Each number is 500 + 25 x the weight over its row's rms, rounded and kept within 0 to 999. Layers, rows and columns count from 0. Numbers have three digits each. The size before them is the row's rms in percent of the matrix's.

# q: layer 3 attention query, 64x64, rms 0.39, rows 0-63, columns 32-63
# k: layer 3 attention key, 64x64, rms 0.393, rows 0-63, columns 32-63
# v: layer 3 attention value, 64x64, rms 0.454, rows 0-63, columns 32-63
# o: layer 3 attention output (transposed), 64x64, rms 0.499, rows 0-63, columns 32-63
# up: layer 3 MLP up, 384x64, rms 0.512, rows 0-51, columns 32-63
# down: layer 3 MLP down (transposed), 384x64, rms 0.437, rows 0-51, columns 32-63
q0 098:479495499517464519550506532494489524495492504470502478464514519536503480461513492495507487515476
k0 079:515430488511498519530490529491519491477514506495534497520483442484496535507458493540517527502483
q1 108:495463450522507522525512520485537513531456482502493492521472469516505509451487505490482466536511
k1 099:507485502494496436523496515473481505459495511440476516484544512515490499519505484488491496446474
q2 087:497468535474479486533500504488492478476519493496481466507483499523501476517497500568517506556521
k2 086:467453454511520483460481526466514502499528515502513496468479486448506474494488504456496487461449
q3 099:538534528532544502496505489477526535482525468478472508525527504530480494502473493456488495490511
k3 092:480464518466483516528467526515511487514483519533498476462489519485469493490521531502515505482515
q4 074:512510469516504516520524509498495531482522481517473492565498487555480513478513528517492481493492
k4 075:490553523507465497516475505538482486526504491474501491507483542486538490507578530496532488492516
q5 092:498515512493519505484481477475501511481500493526545499482490496466479494519488510487519534484491
k5 093:508502549430482517509495480534468490488512526530496506457473521476501460489490469498486480490504
q6 075:481557485457489466491484509481455467482470468495467501525516494532526499486499521504450491517479
k6 079:488513478471512523506478484515540552514515491513494504539483478481495494495497474472544505496479
q7 098:490515533476489466502486512484491457481524545500526526484469536467482498481511535518540509484483
k7 078:481493508489513532460493474484544500512471475563536463517482499489500500526477475510481533517507
q8 088:483480484552508551482497534542454528487508493485523503486500504556476467499487479496486511502472
k8 094:521510466533484543535499490513540521456481489477447519514520478484517519489500500456485463514524
q9 092:507505514464561466509496488484524481502532484504518492454494487468478504499476493554520479493494
k9 075:473461524550474545489514519481514516504486498484499420493477453509531526479490512475493484521498
q10 079:513530459507478539484528505517491566488494485505473541478521474511524465487505453459490504478502
k10 086:513482541471485497541484490467501484463524495493512497522446499521461479520524464525497500487516
q11 077:463500497516504467491521469496497494465496492506530526467513446475475497480501489512482511500499
k11 079:527521511468495528494517479532497502514504528484472476542514526522518498544505506465503508520476
q12 082:483518503455496480477502474506497519501523506515520503486526494520545475528494497476473537471505
k12 095:531503544527507511490497514524520513503507491558509540528503479466492460480510520503504475527490
q13 080:488461506511522530529540516504475508489497489503519501521523504516499530472487475470509492495515
k13 086:519499481530501472479463507528550490506470510479516497483509505502495514476535476548492504515474
q14 063:489500546480495474495467493493472462501509536508511494545482482522482533478520497514499521497530
k14 072:515527487468502474471502516525509509486506500537545500467513508491462430492536489474467484491458
q15 092:534509518490481521478487467508477459499495496489499506518492493479497495535475506534529546512517
k15 082:467517518498538496506515496499496501497509518524507538485480542481510472487566505522482460488546
q16 092:491512536492449463481508470513518472477516492490521494533502500519534474546498492505494503494500
k16 079:509531500455548522489460484480493498527494498516518503483475515460445486495484497488554472526495
q17 122:494471480545488511530523480510523540526481483467495501482512487526488506486502515498498469483484
k17 087:521507469473514505508482524503458512473464526471516509541517514516495520506503469449501498500527
q18 076:503496490534504493503505535513558487505525495523496520523477470499533467494483511511503491497479
k18 085:464502553477520471466481453443493471489488491517476499497523547504442523527507480501523513494497
q19 089:494498471490475532508493521508522553511474487502456516475520477562505513511484513511479452511532
k19 076:507513495503562483554487498496544466467513527506530476519484496494521493478524474501529507480504
q20 085:540479531511484501506498508475447522525484459496495507499528523524460477540559489495497493497464
k20 091:508488455485506501496496482529481533498462508528513483508489473471524530473478523515526498496500
q21 097:501504499431517474473473499469489495496552502529531533477499531476490500555493507509550481484495
k21 079:471488545500495533470550492515505529480516448504521478503496453496497454499471463479431472515513
q22 080:503531480518434541473497477544475510486484508480468494484527498489508503528511503507516519513499
k22 089:510484519485549488490509488495483531492547515524476537523500494494478453511487488476466519490515
q23 066:486496523554491455478509520479491461469551544479539463523462471508477480511494508468493496509505
k23 069:534523465448468524513484523481482505479484455504442529485542502477475514522507493508513499511464
q24 119:525500537456502486495519475509512491462537514541504508494474472450533524523470506514516513485525
k24 094:465545524515474499470506510518494475524500471493525499490484565486470451506512479484459467516502
q25 110:537489499457551491505547485505524505471550498540494510496545467492512498562456543492542490486514
k25 094:477525493506484494486473498480507476538471475479484455501456512505500474498508462526453469525512
q26 087:514497509473499465491514491449518520466547478516492456456505474524536531522520441496481499520499
k26 094:493497502510524571552487533525515504495474463485490509508489496514472482462514523494496504500488
q27 092:502522518518520451499498514536507491524512480515509519450511531512488528515537481483518493491464
k27 103:523462517459525547499475510495490515485496495495545513483485483458456478519497522476502491483557
q28 077:514547502527534518496482520497478465520499472430506486504544531494503473469553510479501488498441
k28 085:534468515491491472510505508530483544496459532541497520460513501512504528505509499533532480475547
q29 069:515501521510504463480538453450502502488537482490536499498498475487511515549482502533499524481535
k29 079:471530535461468467479477481532439477498505534468507484511471511493502506487520482517504490537492
q30 069:477508449510461534502499496533506490490499476449483533501481517489516508474540507482497520531455
k30 072:497501557476541461508483508497529491500499506494505503472502537499482502502486496522541512468531
q31 088:484482475533503468511516498487515537514510502493528529531536547496497496473526472453508499502462
k31 080:496499536519532511470502530495499479490467492497512478460426509514514549531513523559513512480478
v0 120:477486524518523479485505498528507551536484494521498452538506507464497486480485495543521480547505
o0 131:480497476485461534500501545496482514465511492494499521446479498532478464529506489483483528445470
v1 084:450498492520453550500512535523514527508484498517515494507488498481519519458513532492444507476558
o1 096:514483444508550477479535534496467508487496428510496513504549495525518462526491459486477488506483
v2 118:500505472478514438516506546526509500527485506510489512508456462505509508517505487456493491536511
o2 122:473531496523452480486506465492505491505486529485505482526476508533517487490476530529460537527495
v3 100:500493493478482491543540531469456518525532538527488482512468511519500487502477489524437467502493
o3 102:450516520509498457462490518518472470452531496473513533491494515517497476505587492470505485498462
v4 113:547502503510510522495482481485481472495511472478532476477537503494486514556513500513505504472500
o4 102:486526506480529491477452495541510528534440501514484517530471525479482542489503512465526458541497
v5 100:476507501463474572494497504544460498476510471513488513504456509490526503517473555491467507494519
o5 097:485493471461521455486453495518482502492485496499511529518516552485463521440503482501500472498489
v6 091:503466508515478484559509526494490491545497475536516479477488465554535506495519521500473491536492
o6 095:491530497528484457489510485530479467498473539501540480531498570472553520472536502526518512507450
v7 085:531521508497469476475492449495529511462525491474515546482515519532494537500492500515517501494493
o7 090:496479505471478536520468550517526482501522474486473451512487430477524479486512503481519489544519
v8 112:472482495519523509531477482484536524503515491518501512516499503521521498444470523497510478532520
o8 114:512499499482477511512494576515471479467509496487508512483511524533458490495543491535536524473489
v9 092:480509516505489532456506490492475578462477509483524538481496503489497486507465469484507513484518
o9 090:522507536460536533525541523509525519505510512572468500487466477460487495465508461518513513497511
v10 097:469503504505504560506508516454445545508521509515458454493515550493532481480455523517490472476506
o10 108:500482511502495468500509544496468499480491511538549560462493494493462491517558459468505473430492
v11 115:490483477549532486497468488466500527487502471431492495499514489493515537494497450504550509495505
o11 107:507491494520502531516508533522508541517450498550448523482473478490503543497468492501486510501493
v12 086:507496470442453502478537531525506465481529493516502518504482469492513525542496474480479530498483
o12 085:493488524505528506528497490486478531485460479469500518527485524515494472446516507500454501554513
v13 137:489519520511465505478507463497451530447514503497465478512466553526498490512459493559513541508525
o13 136:476458479501517508491507528490532519491528489537499514444468430481491471549488514480496488481493
v14 112:490474497498480503491539523496461437523512516522513464511506467466478515562548460472481486504485
o14 116:483540459532511495514464469517478534511479515453496555504491527479532513485487530466483473519487
v15 119:528541526504477500472541520501478493517468519513501492519530514474494516554538465533513503434479
o15 137:526499486523510499511522454502536532523511528513508501493515434465512509505472501430480457504513
v16 073:534477521480483498507468482488452463483497463512482502510481487531493476529529485511480514491474
o16 077:488509475511503482506457416508504514532500528480501496457509513428504549451486545478523507533503
v17 080:508471481489511540533470449456498485548531477428499514498506489526482527512481501471544496516526
o17 077:527510514496437545534500517513459524511456484524477500483470475497491517466543515498519525470517
v18 103:495525491472527502496503496523491529465501528461459540528519521488517462479483502462526524492513
o18 105:524474547502504510509506494481494513499526531523530493490482464510479488505491520555508506456538
v19 078:485524535498507504496467483469440549521461479507461512522510495468496488473497528543539515483522
o19 086:525481454460498483512484528518484518485485482529496538439518454477471490511551512437519484491543
v20 106:473465467518480517473484474510514541494489486473497472485525542476535474497469512530528492537492
o20 135:480496539495489546503504557516486511486489487536501487474454516516461477500518458497508512463469
v21 095:485519523512478490529492532485472497513488497503446502489467540517476534470487524558508547483530
o21 111:493466468517508434516521456466527471491516463514509482464539444483500494506494475486483478481508
v22 090:468504457458492505508530503533476446540484555494490482530482502462508503477500500500482480547494
o22 093:504521507533490509485493477494430491463524446467495463510483513562475440505516520500468489471492
v23 077:542513537461480485513507467508502505448524506486487490501515521508472525479510458556505529499488
o23 073:511492486509541510479495488475518511475511471469474501469500499490498496499497547473495486522485
v24 108:547511527509487545500490445506519476478520474516559470478495497542486470534511519516481534482518
o24 099:513492475469527520441511515480509525520467467517465499540509526497509501536468520490514495548482
v25 104:470497486505532453480489535542532512494474559460490500501544515466483489472533483483528502503514
o25 095:486516544530537522529508505478517514502538500482488521469514464521523467537472499533491502479496
v26 112:507473482502534508506479489496515525513524487492534513485468470509535475490470520432504496544501
o26 123:518501513467480510503485520515446489490447536527520508520449576494500512463528499560518543486501
v27 110:489465457519487505539532552504523470494521536493466501545510499503523514509518463452486499508500
o27 109:499512523583522493526522459502480521502507505479536504484494501505449515475482490534486504481460
v28 114:525499548518500547546493468458473457491533487507521482482483518538475489521491508508481504492509
o28 114:490497500484529469490481453498512496526473531507510536492524526444491547467487500514554489510470
v29 079:523471472512464455495489502474503478476481477470497481478521472497515545532522461489481488473496
o29 065:477511450515495499488498495500502535511478492529502455509467484500523509472489479448480467519498
v30 119:501505480517492482511526480489514457467506531471495503492522478506482560491550456538496492493468
o30 113:519521490554527519505503490516520492510546456461453478536531487519539516517490532476497460538508
v31 107:501517459506480518503536502490558504479501516493492545481483482511475483515519445461468517516465
o31 094:514510517556500546489500516525483504516527473493456435542508499529556519498485530515459490519525
q32 110:454456485517499497512501458521514472500473488508524496530497502461497486526520466496521479519521
k32 115:476520511524497508477493498436505522537469493518495499519493516530471543469529487493456482523492
q33 110:449474482512450524481535474477521535496525481525495503472478469493516483518484498474508517480494
k33 115:567509495534519489499470493526527493504464459478486497526514482467482520440501442518487463516490
q34 120:503511550530528462514519483534560499502518503499531483458504511471506506497499440477486479499478
k34 121:514475486513522490512520514475502532519450494560462516570542507507526508511509480474506490490494
q35 112:501478525492526491532551471470511484510503504538510528490509469467523553502509490495467483489515
k35 113:523514510564527494521471500506536505479490495509484452523529473521480471459459475470508520495497
q36 106:433509460495496506492512510463471468492483510487512505478481500527508503498466476498494509490498
k36 114:530484533475480549515503508538531518523514500518480454518475506452494496497524557509495454476500
q37 119:515500506495531488507515519471461481434482489540514517492496537520446516498521468529525464514493
k37 123:513514514491515468487483508478504476530507507488487541509521528495479510517514504493518537431523
q38 097:519517498551509513511506465534504486514486491475473480484523484506526489458453481488470487514467
k38 095:478491461476484507473523527506480499509511492538517481498487490462517456499497506498530493504499
q39 110:552499499474506471512492491461540536533474491514486491514549527503502513507480534516516495527500
k39 124:511541491540471490496475487540471444499525501467501554546476527533515528513539516515508495474509
q40 106:490500491479478450513498491468509503483514486526524507563508451524476522517472546517511470506554
k40 097:514485516517475527465509430508522487513512509504485491448531512502556543489510470518497508487492
q41 115:476502467515451464491500494492531470510477521526561447499484499498537530531551472504508484517463
k41 128:513510520486524540512523498492524509475490466466473511498500491469499497455490475475464448484472
q42 106:484507481481500517536495504523506501499506417491489489497517480471513509494471492500510491537476
k42 112:498534506546472501494512424520510525523469531510467506505502500540498478562489496508421498527504
q43 119:522517545516451499494498503467474488500515547491551507542479464506524477524471520548488510476464
k43 116:495435444487543526459508513539505451491487485514477495459517520478527514461521491467491501519487
q44 113:541519469481477462510503464494520477507547510510538530488525499483491522523542520497469499468574
k44 100:507489477515474528520477549521515533523471543450474483485528460534514523505477495504531505521469
q45 098:536493484503470523531499492538468535519472528495499500517464532502522512520501468476477483521483
k45 097:466535544486490528484482501516474480555485487537493491518472546513469486504492538530508492502492
q46 097:506471500494434497538490515519470483489545476479506476538447503481510488478526535516490452533539
k46 106:459511537480543546515458493542493516510455505542506532468503505459516479521527523489499561489472
q47 110:464478514500519493523504474539510524526483493546486511501496532489535514510464492490532496511467
k47 116:473502502510465495458464474476489490551518478511483485517474489529462488496499478458520523497499
q48 110:465520499487540551495501525525536512511487497542468512502562473514511477538510474503489546535511
k48 111:480482503505473494522473508487456514515511527481557465527491490504511499477460509468489469485476
q49 115:493508525499504476535550497496483490517485539516518482460485483556506508513527497528499467489550
k49 112:500450502546515529511540509469538511459534505513538478509476485479468520512528508503501565487463
q50 118:456468500492470519457453494478467504491523476500477527541504520516494492507515481468459524505453
k50 127:498524532505509474487531492533469484555485509497535483457489496483520508478499507491506493503569
q51 114:482493510519505444527504513510486473487463489436529511530515512506459495507506486539479470492473
k51 119:527513497522532539490524481499491523504543480533444460494519540503512481491540494478516512527514
q52 107:519497477477529499463503523532493512473479491484479523466490538475535524500532479478509515502514
k52 105:488543524494482482523530525485534493511459497481520494479484512524462521511446482539543500493505
q53 130:456497480505492523517449487525469524510483493506453503484448486527513498521482508489444501527522
k53 118:522532519524492526453516497496500505485530501533550511499486543458508449526498529511499478519512
q54 102:479476517472520496536498498479474492485553471494515495487530480489472483482490495565495540518498
k54 108:501522487493467512512502503516494502445489512498496518528528510502512495508543532470486481506503
q55 110:491488449510517497481471486518433499530485483538487494450455487494506490492481498493528493501534
k55 119:485496514477491520483476494485519452503574500484496504506507504491448436540499482479490487504461
q56 105:521528535458518524504465482450480511521509488505517468521541497534510491492490492467490491522518
k56 115:457509479522499464476500504575492507498513481510480522525476515497499516490455471491488519520509
q57 123:492475470472465498511523480507532528508487525492477495492496502515545481540460543517542486495497
k57 115:513496522529463540499494487494494481475505480514490513469479504496484528504524477498500472490496
q58 103:533515483509481517489472503493525508514488526476449515504489514463510503435476510497519474520495
k58 120:497499489474547480454517488507470481488493473500535502504481493487502497553527556493523522491537
q59 117:513508469471477535530511521544467519505513511531466493491543492474528504488466498456496463496556
k59 114:497481540507501459471472477495525461476487541467550475479451501521491505527515521521519526515444
q60 118:472488536468514502486436525503489500527497441468508473513469512458495463483499504480503515517481
k60 111:467530488460498499507543483557463527475497484522448500503534493517488489515528486463491515523525
q61 091:437505484490525517510506522497499522508528492534502542495513528532528513445487523496532475453560
k61 100:506475534497486460478484463486510466479478518503501508475459465441473535509470494488535513513515
q62 097:471506506536537512517495498519466470481470520469573521473533535488497514485522529492502489522492
k62 113:460527511468472516538518518483500524522493489540476464482469467534526496497529443525498510513511
q63 104:484520501553506540471479492495485532521474490479517474501528487513514476537535479485455514469493
k63 108:504505476469511477495483519486514496507514494482519485499459551505542516493507498533499472534521
v32 096:494477473549502468526514471485483438472510514495542473511505498523503500523488517477507476479552
o32 104:499487492510451463489499514501499501512546536478513514530534492502519548538532504448489488482544
v33 096:533518534508570545471483502510475497528493479516520526466507508522498455511488530507474487465467
o33 095:515526499494496495559503484505458487511469541509524510493506527464517519457499524507496519548548
v34 127:491476530507544525503464495540500498516460455491535484498546484528522480456537496470518515535474
o34 130:482524502515520497497483501496487467531446545516494467532479592487505525466485505555519507500460
v35 096:451481471491492503526525529481530527472495542471476506514523481505525498508523494477518488506515
o35 101:496493524502502544500523517476549524514519488498485484497492459555473497536461475518498532503485
v36 086:490509489479466462499493506501534483522489449467548508489479471537470502493513500487527522491480
o36 095:468505489504497472498505502490503493528500576512495484519449501465508550462491512482498481542505
v37 103:481514468470513479496518509499456515493506482495494485500457551486486489537466517536514474488521
o37 101:487506499531507498529530459528514497502552505497523479492488438498474499493530507468504468493532
v38 097:505509478571508529538500546472534527484513522527494482472514495499511489479519435510486493528506
o38 087:558477523507489528515496519507491501509503468516493481504522499504498488491487495513482498451527
v39 096:524485510513521482490466468543493435544461520489474494539503531503481492516539522508559533511480
o39 083:481484497481470448524488487511471509485504549529516484502487494495557511463510477497499496506479
v40 102:490541507499459503524515458523500480481510539461498486509501519535473535509459509508511494474477
o40 090:494500515459532484487529511503514508471526522506496535527511530449518543491531479470538489492519
v41 099:498473520459480508483495498523505532480499478506520517482540442521497494498524473455461539499521
o41 099:477505491513496517483464491489520503552485476489489452528531534506551478528459504481515509543496
v42 087:507541499557511532536467494464500488531513518430481497470492440463511501496502471536503515462495
o42 090:507503537529527501513476504510492522497511499525502503492491500504514525490477502555491499488493
v43 120:518509506501532496507487512484518478458468480500493510459510446510499490496498525487505503523488
o43 100:528482485546450484551513449504523492518476487515510489519492477518490511466451476502508507512468
v44 093:472531514489450477480512508486491512495489511516484523460463516472496468498466508485453523490534
o44 092:501490455489485511512500464547518554515522459496495497467529463476494476503451521430466464530516
v45 094:506479514506460529524483485501522481456489503526495473523446501494487492512476476536489510496491
o45 098:524506508522495481488513485506522457500499489463493505534486467488534470520471524516429501517494
v46 101:493506508478421523509498461531454498495515516478523502507525530511507474511502492489505523523503
o46 097:546512486505542485531546537491503513521473489511508499486508534494465480500497486457480504488508
v47 109:512556494497497496461472463484504458470509516468503512473522503510462492493512572526527500489484
o47 109:517488500505537460511500468523483488519514483517516495511565488504515464460497487495525464511495
v48 103:517467479545515451513448481487499494476468487469525487503530483533508508455500516505510490523520
o48 105:488468457489475527528477558511457503480486521462511495547485543552489512479545502521507514483506
v49 093:491518486525509510497494498454476501505523521478495491510493504544464465548533490485485515478493
o49 089:522462527512463506479514501510507470489516539541530510476465487480458468501487472485507507471496
v50 086:483532537525473465489492487516492503477491547485492500508505558511521512523459570500467488449496
o50 077:509490484467490523543486511496487536488481468534490513487531461463522485472543469482550482489508
v51 104:496495515512439521515495504535457489497493497491482475526477515513490512479538464498483515555540
o51 095:467491518475462490492528467480510503531471504533498500505496504481451517499474433499512532483492
v52 090:498517519514490586508518471485535520511507504481511487457507522512500548527450535491495482468493
o52 090:529497504506515520488516499479523488475480497507531496513487499487507490438493480481508462518521
v53 080:553481470516564489523531540513451529498494517521485524523509515472496512537528492531503523483543
o53 089:501485539477440515507515487496475490476502533491491491477495482538489503505520505540537527446515
v54 100:517475497547488479531485494484532475531457519482481457493479487479463509519495419502538510458506
o54 079:494459518494492478487513530514524497443490545503521517493458502511525501487494531539445535479482
v55 084:519506495525480525523503472461509500487524526547494482511501517521515494547520553489475478466452
o55 082:603501495492506500521483500497492460470475475522508494530518462470481490516542514493518463501498
v56 109:516480483510494514513473524516423503507561488478464530500482535527505542504499507505463485506526
o56 111:486541509503493505527478535524488502502491500529528498474478496498468501504529505517542502447510
v57 092:489494533506437486498496479490499486528505517449529471496538495500548548484492498503540532502499
o57 093:440483484508565477491474526494507500490457489527537508519489551508454519514515477518531484493450
v58 092:494522536489501523504486512480473501503536474488490505519461482472542502467460573477494494500493
o58 094:508535496495534500491477522495518490490484501517541530510494501489440503470460507526523496480459
v59 102:485463501479471557519515518493477497473526482466492476537504496545523494508518515490503522495539
o59 092:556508492539544537469526541471470488497457500536510502491505520553491520512495485517507505480497
v60 082:483545487513480469487511503511531462447490479515519523456489490497501496512520475505489497484493
o60 082:548520485502477506460539507552489487481545524472480495491542480497542457481462498490511472484491
v61 118:460528509512456522489506494487496453502536536493505453485494548502470494486475495533501502504509
o61 109:496464511479509487462539526470477511474534494538525531473495513511493468499530417488487499446503
v62 081:448508482467499526492502518475508522496507484479460530542498489477526538487461510551513475491475
o62 074:481522508509556543506509492479510500485510479461508498527450494515463529519483489571494510522496
v63 088:499467511506491474457494503477515522481509526491477488559479531531535499470511487443470494461488
o63 093:526500525469505523477460564489515503494473495507498497494500506503466444504494487489520517478447
up0 056:454543439512476523525441532499510501503483506508524512512514516471508527521530493488537487455499
down0 069:452466480491523456519463522502492526458508502500490468488469455492458509458508446465509483503442
up1 114:514455501496544491520511492503506492477511523540483542488534501499468457542513485495483464460516
down1 111:495486462556528492482533481490536512519488442523488507493477563506494525540480490493503543527531
up2 079:506500485483530495445531474474510486508491504504472467487510529493541560520484524510481482523481
down2 084:526529492481485481458492498441447513509483498504486486459466504523495484516482445498522521456501
up3 075:533549524467496511471492499517464524511558500485469515489505486515495527494520501496441490458466
down3 085:499515509480518468456461525512501506471524458473448527486524513521504515525521486482488533489470
up4 055:488489481525512472469491477458464470485492528504514536508481508461498523507507457484479497447478
down4 060:462506500504548488506531461457504472472508523514515515509491479495467566476529490509447488482514
up5 092:501488528503535464539513468503505479507483490505479475493509500492488529484522477502506415535471
down5 077:525486493483477479503486495483524480479527477499504506433517473455478467510503465467503521491513
up6 069:451501506501511509490517512502541523481542521533492508504500500492482457544526517496502505432485
down6 076:529547518484481491555499492506479547433447513506503512537495512544500463483462521511481485513536
up7 090:504480518484484498487511537524482501477484482496494505474535473510455478498532475531459515434446
down7 086:524531531488512431477499492479513496533547495518458504525542514477508536481518457519532475547504
up8 119:508546470520488481470543429516521477522490480505498492520513482505486547504475499499480479496493
down8 126:518501502510458470492482503532494545492486542501504505527482578469501501457510484513552547495498
up9 133:499468527508536512487506501490492499483497485520508510482510501492482474505526497519547498549520
down9 101:494493509564531528484515497488442495484497484470545522520526469505497472506564486529551483529500
up10 037:440494482509565502490473489496518500469450496491472478493479529474525541477531512504506466526536
down10 047:473438494477505486511459516512567502497494485563485483471471445496474504486484526481499446478490
up11 073:512532449496428529503511503483482536503526480508518488529494519501481482517450514537517530500509
down11 082:537485459478449523515496497481499506489513508502503510531511505500500471524446554498517527508495
up12 078:522501534484479517513490527518509491525512486519511511480482488540473525502494477562489494511509
down12 103:516473514474510526530493452482512506481492482527474494486518490500454546447476521527472520511496
up13 064:509517512460505469495463495509520478543446516502514474506486501474512538504511506509496505504514
down13 066:506512507513527511483518472483518532516506480506541502495509493516521556543516511483493457528522
up14 087:472498490501507541478467506523503540477463495487532470480453473502427525487511475449505510478517
down14 091:504502487523539531520507487493523507522475484517515477507470486511478547494501478473457491505537
up15 074:461539488536528504431444491497503491503483516456512471487472448523516498475516486504513492502475
down15 085:493521480504513486449504503483570536525475519482476548508484513503493488484508469503478506493483
up16 075:485519522483522506534490530488525479465488506513483512471478538506554512552550524505494486497474
down16 074:482501512519510474531523534515536514486539488485474521517506468445522503556529490481517445510499
up17 102:500492497469448495508501487501522472523513494536514513503483504497533470491483425555527567490478
down17 089:516495521516534488516479501498510496500460485495517482484521508505470505537491526458469496480529
up18 160:498472509464488466512498480501534503493537482526501502457522459497483500527526523536530468517512
down18 140:477489523506509471511538494510486472476527465504504498519516479440455497534551508503518532502499
up19 090:502529476479469472502437529466490503484526481521472536532472529492490488514554498509511530473542
down19 081:453511491523445463472486481514501522483509455547515495472482487509512501487523500538477516490529
up20 091:513540521477512526493512523475490487495488514540491492546464520512490516479455492524462530446495
down20 102:548540528480525457511520505484520503547522501526496496538503497474498510483483482530516510513481
up21 069:502543473508539457509503475521498501516526517511494512534526533490463488495482558482493467498485
down21 076:482492487514487496492501507499508477499486484438536498509556488505468475443491479479494518526540
up22 080:513492523497480528525520504503526487507467479496485503541492535493524482512494497544487502510481
down22 083:447477496512488504519465502506445516482507461503500465437497479480521505512531504517483509508511
up23 113:528542492493505526506495467528514461510519508530430505560528518481501499483446488496461522516517
down23 109:538473487509509479522527480479492540493502467522552500483517515501501486492458530520510467509462
up24 048:532494472502532495497487483493478476481484501477482526522514506462478516479510518529516501479480
down24 046:501522472506524534496499471494484512482496477492479500548514493488450502498509520489501503493517
up25 162:489478481436484494485503549541477526495512482534516503471511491530523492517511468440545480507504
down25 157:475506491450450495483484520507485479471512486540506527519506529510532487508499482465483485455470
up26 081:520495519481477504442483556493498484492529526547527544523507473493508505510495504471468475524496
down26 082:527557519514477507471490520509522519497484521524466519524503479516543480503528512472450488508517
up27 142:511443488481535475495503516467530517506519506512512515517524482520483475527466508535531487535517
down27 101:512482524498452443496477509484509507495484508454511515524493538468516500492510453414479432535496
up28 119:514499494480479497491523510503528490543511495488463512509517522537500504513489492496497486495502
down28 109:492478491507473482506488502538533494544514494498482528493501529529498505428485485502521487510461
up29 088:486549489472484489487502489502520481494517489509475488492490539539553556508506518499474464482509
down29 080:448555542517491504501465489504511503492513513499455459449472535528550525505493516514505514496491
up30 080:516452492488517499529477542484496508523472469471483561477534497469502496491473473519503481474524
down30 080:502528509517493520544520523485541478469542471492508456484532490491502488507500496490475504496466
up31 087:533487514512497526477545493495511542474511489495472514533523501471499456560520494515490460488515
down31 097:549506538514488482457558485512490479479517510536530470455499483535495517507523463470479502476490
up32 145:470498479478504504498493521512536519509476495471497560497474533486473521513540507470571463506473
down32 151:478509545508529530499521472508482505509482518474498524554442532529501549528477480450507486467493
up33 105:489549470466462480489499509505504483496500522507492496474501518527517480518497517528493584498529
down33 109:482533510474550462467506526485471491510490506502502472524473465450500490480527497503537490440499
up34 156:494495470430469464494491560499504504487532500537512511485519520517491517505509512477553469493518
down34 139:500525490485480456494490517476491487465522519538473502554466496495504519470509505498485497478525
up35 050:476505462489504497540474498502517523491531473539497493504468500518509496528463555462501517488561
down35 052:455481500483521517504522498487481520485510498515506486543502508544533499533432517504516532530517
up36 110:472537508473468478494454505434511482514487542507536511505491516491475564502489524524498509458504
down36 101:492477482492483454427486542482541501475499446516486551497536479498461509531485508494489476471492
up37 108:519516489498530490501473473496487485507474492500505469487508435493501492559504476536490473544526
down37 133:464472521463475506487510511507515460477529433490468501531478506489551498480542489525470465497504
up38 080:540521470477471496475493480516489515520517507529465457513516478538517466513492538541503494530540
down38 068:493506479524472509495462508478501517515535538498481508482489476488496502514479548506512493445492
up39 118:534485517432528489511479496504484474532509519531512456451535458467512505473498462496559526480471
down39 114:478448510471496540532500493513513491539464484491496508470507434482528535497504441509506498537510
up40 119:525464486478531514510471475476533497528522484537502566487497508538497467506491517514550499500523
down40 108:484488504477509492518481510508517491508473536479467505503487583433509487482515522508496532496492
up41 074:491545480502505503427495487512499495475494470484476457501496458515470526492444513491500508516530
down41 076:481477513509491524483508481514461492499542522516500495498460442498523494525442496499457519445517
up42 067:532498490527506493536491516505485453498480547507527534503460542481502480520535494473526465479484
down42 066:434537520521500511485499490479496525521490504473504470553447510521520514476497501524495454542525
up43 123:537497489465515495538550470531475498501544498491473500481516477450516492536496508511521445510536
down43 172:538475493531499563505471512507480517547501530506501471522482519504473524471480504465504466562485
up44 111:480482524497538498542502508481489535457489440553527467520469534507448460491474506525468492494470
down44 122:481477472531529517531484484449461506496468504464555481506485521509478458488504515499454515513473
up45 053:451509491529478512498478464539468491547465510521515530540472508478507509489489464456515542519458
down45 060:505511521527518512539509481500512523514508518541485556519488547531507508473505503506514482515492
up46 135:447509509498508535518487478483477501504482507519511497536462533521505513460452544505482509500530
down46 111:478524475487473427476477490461462477497494534521510501502517529483526485443531538519532526479502
up47 084:514516505502486499513483525541466507507495510518463504467471489522501478496527504514550548457466
down47 079:498507417529462509487464512499486505519481505477544500507471486516490486479483508495520521539506
up48 085:492496522506471477450443529523487506522480520522525463502451519478520504522548518532527542510472
down48 092:472469518511488494486514484524503532528496510514472501495502472507552512473524519516462514559505
up49 127:532465501496552494480501489516522503508529494509477536515524468483462492504480494523487466489526
down49 096:486507448503492485529471522519441495538457527496525470483503566537474518548517509508491531482518
up50 142:502492465457534506495481512498523509474520469524517511507481507483496478490514509522541499497514
down50 115:457504483489544486504472515508494501548499451497541488492479528516534445462515479536497509525532
up51 090:502566545517515533484494484526516514522490454484515462522549530540502513473487504507494502522505
down51 089:478474496456478469551530508484497478481498533509488482509512480449517476536485494511463515491455